config.yaml
n_layer: 16
d_model: 64
n_head: 1
n_kv_head: 1
head_dim: 64
d_mlp: 256
vocab_size: 512
activation: "swiglu"
norm: "rmsnorm"
norm_place: "pre"
norm_eps: 1e-05
positions: "rope"
rope_base: 500000.0
rope_fraction: 1.0
qk_norm: true
attn_scale: 0.125
bias: "none"
tie_embeddings: false
parallel_block: false
init: "uniform"
init_std_qkv: 0.0541
init_std_o: 0.0
init_std_up: 0.0541
init_std_down: 0.0
optimizer: "adamw"
lr: 0.00497
beta1: 0.9
beta2: 0.98
weight_decay: 0.042
lr_head: 0.0052
warmup_steps: 259
schedule: "wsd"
decay_fraction: 0.558
decay_shape: "cos"
final_lr_fraction: 0.1
batch_tokens: [8192, 16384, 32768, 65536]
seq_len: 1024
doc_mask: true
train_tokens: 147200000
steps: 6122
dataset: "wikipedia_en"
Each number is 128 + 24 x the weight over its row's rms, rounded and kept within 0 to 255. Layers, rows and columns count from 0. Numbers have three digits each. The size before them is the row's rms in percent of the matrix's.

# layer 11 attention query, 64x64, rms 0.192, rows 0-63, columns 0-63
088:137130114106136143162125087119126114157134119144134125141136111074113163112119106115139146080104151159187141138115156136105145120115170152108115119110191146176135142137129125088125159109136087
089:098139139143102131132091174161133090089119110167140121063142133122108152146111133130093117086102115150101151131127141132148082122130102139166130103115078109123139143135112138118162091148101119
081:147122127096161149164148086119111155156130109105107160193124121135146111083150109107181149130147120152163129140104103137092170115124160119120125144135151127131100161135161151113103150125153141
081:104145150107104125111119126124119147132122129126120103140109093179122101167120126044138145154155136114114125092105084084124171158128110142142121136106145123139101148132150141153093174143155134
087:132115134126123119099141125112129125098131110101152101149101101170121121135099129142112109168096104141112095159167130088191129144155151125186131140131108115166094133129100122119154112163169154
140:152098113093126139114135109176098096138143121112117140114181121151158103138153122073121111111105119160122168097132097102155126117123087145136123126165135127136147120122177121080111126086103146
083:112147123153168130167092155128146148138111123122129098109138157095165115125103150121130131104106113093118102117141111152139113131120128138117127057105113130124169111088137102121175158066106147
077:133110145070151099157142124120151177155137140096127149157074105147175091095123097127122142144143137143159142139117139098114109121104167138137136140096134167164143136144154109133087137103139145
078:127144145113101096128098152148169102136152131148177090131110098139144070127119127118116120116133133090097106092162131103126117121089124152124090144109139135162180107117096140103123138164112163
107:144136127091129120117080119127112098148184145110107131148120129128109148085140158172144103163123109131116116107135108130134149114114132140155114127114147077145077187166151126122108168141137166
097:150116131088121125173144086103081134133165121107112099172113129127140162085113094098139123150110127143155139103110099121130156106120141150104097157132144153147126133144129164123093151109190123
080:122090119165157166133090094126097138093086127125098129131099141114116136164125176132138162101168133141121110159090135160120133184144145103107145116108098124133131111128137152140132121121080163
079:120157146104103138114110149152099102136146096119125150118144169125159137095151110113116120122132083139182136139165077139118145132088174157092119126097085142152121114140111085109151123126123159
096:117117076130092150102133108129124120146147114137103135134104128146186128081141081105123160152153185111102106128125136113121115114127167099098105151131137132139084126119125176147089161131143147
097:095125117150141131150106133146080166114074169116135097100140131116137113178121120124162076122158144156120088145110137142115153142155139116144113113136100157141127078143110110136159098157123158
082:095129168087090128146127116087152112094128104128076155123129139133118091151148129167149094122114112136125118128097125147162081142143147146123162156135188121137113093130133127112172125108150145
089:143117146091132107155095130123116165142103138125171145103139086117103124178116105124115149136135149150135191114118170138157091125098115108123140104167132157102136085129171152148128109158142124
084:100112150153124153112134123076087135133129105112106076130150146157112158186145130079084120111141120153095099129137148148121113127125166128125112125151118151143158136161166117175145152109124126
099:105111139121126130084165144185131120098142087119112147122114130125123147137170127160120103118161138100130148192122120147139115136142139135169140110108079170103152121133153141150147120111069137
097:126124127154079179117147125124168134129137137119072122120136163126139100112141083124114110093120131160180130142134116128098113173159130084091094125108094125114130093140141111109160095144135126
101:138149153138085163111122173096117132090106139160085085122125134163143097095091115153114124107155137137123094170128118138118140114134152107104091115135093159155105127117082129150111096105124115
085:091130122118106139176120137149103136158137132150152129159091137116144139119156160117152114171123144125120114180135143116122095108118100142171155129105203132123147139149160146147181136112156132
112:128111141137135113140125153133112149092090146163174134123139080151100145121122193161103110143146095151147066101123084159119142131124116127143154118144115133122118090086113137127128130110103162
162:146152106140148161114091105137097125142110099115099138108110150139115127121160094140106173111158137071132183147102126155104130127120143126111129159119110114129158134104147196170093120122120143
094:125176105115140131143084132123095135170084085149138132103140130150137145143141092192151133105128167118150117123129117131130159095106122156169119127095106151149144155148129112161084103116143142
118:108129147127124147148154145123144145109121092121068141105106088150116160145115134096067159098101159124151129074107125139145126170108129132100142092099101163145111139110123131144133143115102095
085:137137155100137150151112126146098102178145090131127134149110141110138126132124122097157175076139131109177150107125165111129153156133127116125123147136183096126117196121168154125111118134142113
088:131149141132161145121127127100136138150168141175111170128096137148107106168155114101150118146147127105114139090093131121157138153066157180113158139150128122117158151129128130134106171114163158
079:075120154122141089136118148106139123142128088098087137127128133105162152158146141094126106127143125091069132111110133169156119097122157116117184102154126157118138164131142147141139147155127166
119:172107150134158124137157110155149119138199087112148145171126105076162121099135133141158150110136182120112154095154129104159131120109153137117139126115159120145121144100149115133109148113154115
099:131147125084104090133128133139120130113162132137159118146124136122079102112087087127147129165122126068137100163161158108098151131132122104122144149131167119103184128143149143076124103130145122
114:126130124095097101117102114177145085158159136150096129116141115129117166124144107112105093127135105144146203130145133101105156144104137181117138138128148091137130152133155107074122122116147133
083:114132136151127128119097170120151139093135143158122085099130133113083160146120119158091125078117125119101125141111166143156073136135102158153150113110093131142123119118092085103161086127128106
077:102115133149098089120135172124152149096141131079155090120102143168152108167134109123129115155152111116063133120125162098171112166162100128111147121122106132120143103127106098139148139139151140
072:147129110137133135141120126133162099101129100154149117091166118124128149112124113169132140069084125152129136159117148101145112107135146164130056110104148088131133109147113137064120126150100128
075:111137117073159115119154092120117171142134110111114161173097111136154122109159104105171143144166120150148139138108121149059159136116152107122134141130153131133085139140156137115105159124145158
087:160110121086137131148143095126133160155150117107111138168101107150173106095155087105145118141149134157135126121109117118107144134103186134096122130129166128145109134130151126111053150103152140
085:092126156160101121146070150154177106136086102150156141112164161099125129142123141159131124102101108121127118105161117128150123127126095113159146097119084121132179110114123134144167118143112163
102:166174142118156143149153104136094112092170086129133184111116118137129122084085138123079146137125150136173116139111165163104120109133135110120119120136145120148086140132087136101142107144127128
080:125110106087133161163155115100126145138130125110079142127148146140186144068123068123147125141113133146120139117133109117109146130121178135106139159151162130132115139125172141144109157140166163
092:156142149146117101129150169149137131113129135159139111110125147095061122164152150154112146128162124110125131146142147185116103132126083132163157119121106147097115132117097092141172099163100115
083:138128162161139099136079142142116103145071085144148137109136138111139149178098154169083125140099115141146131154125127146130131110100136121130168099101086105125139086145129139169145117096127137
087:120106088101141145129116117112100132131132112131082191122112120106168149131123117069083110143118145109098159136079137128124140118135134097089124123148156133145099134114106161174111168138128106
091:124104115155084123143138122090140119084092114121080135092151156121095183142115139119135142128115129116131122150147113152130109124178080120136143159164145095113116116158151143153139150173162116
088:147105112160116150113173159106165148124140122133144057108156136092060150113158150138114134125132159140078099124123110137119139120136107122090121125100101141106119101121098120104131149154149112
089:111172155173105128130103139148132098149077119130159098077142133137124117167097161125115127085116106104092125129164147131149097148123089144138153096121093123144153140097107117134159106141106145
088:134067153145125073084140165161101120120121158160156160133145125110099107123136140157082143146127138127148130128099158130163150163144105119143091127134103119123119067106112136123116127118100112
090:128123144126089134110146158150132074143147138158130128140114093108138115095136139112110146131140112112114123103154118140086160149080106147134121077113128107158113150130101091173170174097131164
096:101116143139070165096124162138138129102099110122164163112138133135096093124136148134118131120138152151139152118149127158075100123094138111130191084143106121130152114124120115125134135122112192
092:093145142119115133120104075106126129105148133136127135106122199170116097177133086104130128170102116100124127120165087114093143132123134133109115161124100113117124127130125147079134155130173121
099:130136110144129169096147149137155138094122150158145147149127185147138113116094147137102105125118149108144114124134066136126111121118124115129119123112071165150125114066094137145117128079090110
098:128134119177125149141128112143096118128074114128138109091128092129172120109118121155144162153181150142121129126150073111114098099141100100128132116148099124161096076138113106135134167123116156
114:124121129128149085160119138104128150157144125146176145122155137103138098125106146163167142166105177109087079101150128129088128068103139122124112127140151139133130107132118083136096152123143108
096:145111103115129091133125107135116125106101132106152135126167182119162143168109145100098107133133112156113116111109107178116088085159135152100132123124141093142137071112144163138089124156110145
125:104111145147181106141146163124162140139120135159171132142131145113118153143098161132127118104171144131119086169143091165082105118105084131129147106136123174112144097128135123151130133096151096
195:123128143141147167147163139107110134092080138135119133113116093133150123180132115085100124090138099162136136138098135133144131177113132128130162098115081159117124081090125150137143099122100165
098:100142148097155161086081124132117123153122131161138164138123159137117131157118087115127165115132088094136104139106118171132161153144121130081159158105110089132135146093162138137120118155101158
137:105124094115108099178118136124157166124109160100162162126163118127129114124140154185155154154137161112092140112144123085141120122120142121131103082154116126111129149117121107112096154097079105
169:132103124110119100125148155163106129079157072149136138113140145129141138109105179118095092126106152165145110086111106126072157081134124145119137097117146146135126120154135102121122133109083112
092:143131127132131173135129129124135151107111153151083099136134190097146133148071126073126121098106114125130138103127097143118113151153102103088161126107130099088121153090110169123108146133104119
100:150118145121131137104123095138123155072168126154137113119124088117085124157129120107125079127136118106125100150097115102165161143148114113132130166158128100105123143159181119094156121153154171
091:122110125129097140092158163098099116119100080159157115126167139182148128112089156143110122115133147141112059137141125107130144103116119100148113132124096148143128142133144102181135095103127105
101:151180164135120163138134141117142139131082136106135163126115131137102122152125129144117160152148076134138112162102108157077132119133117140107157182096118126165104126114119159136120085171152112
101:136163104162146136103097155134112125138093143151139127110138129121145120062137092202176164090107136135145135136151139098113150109122122104134081127106146116149100133144120137124095126138155154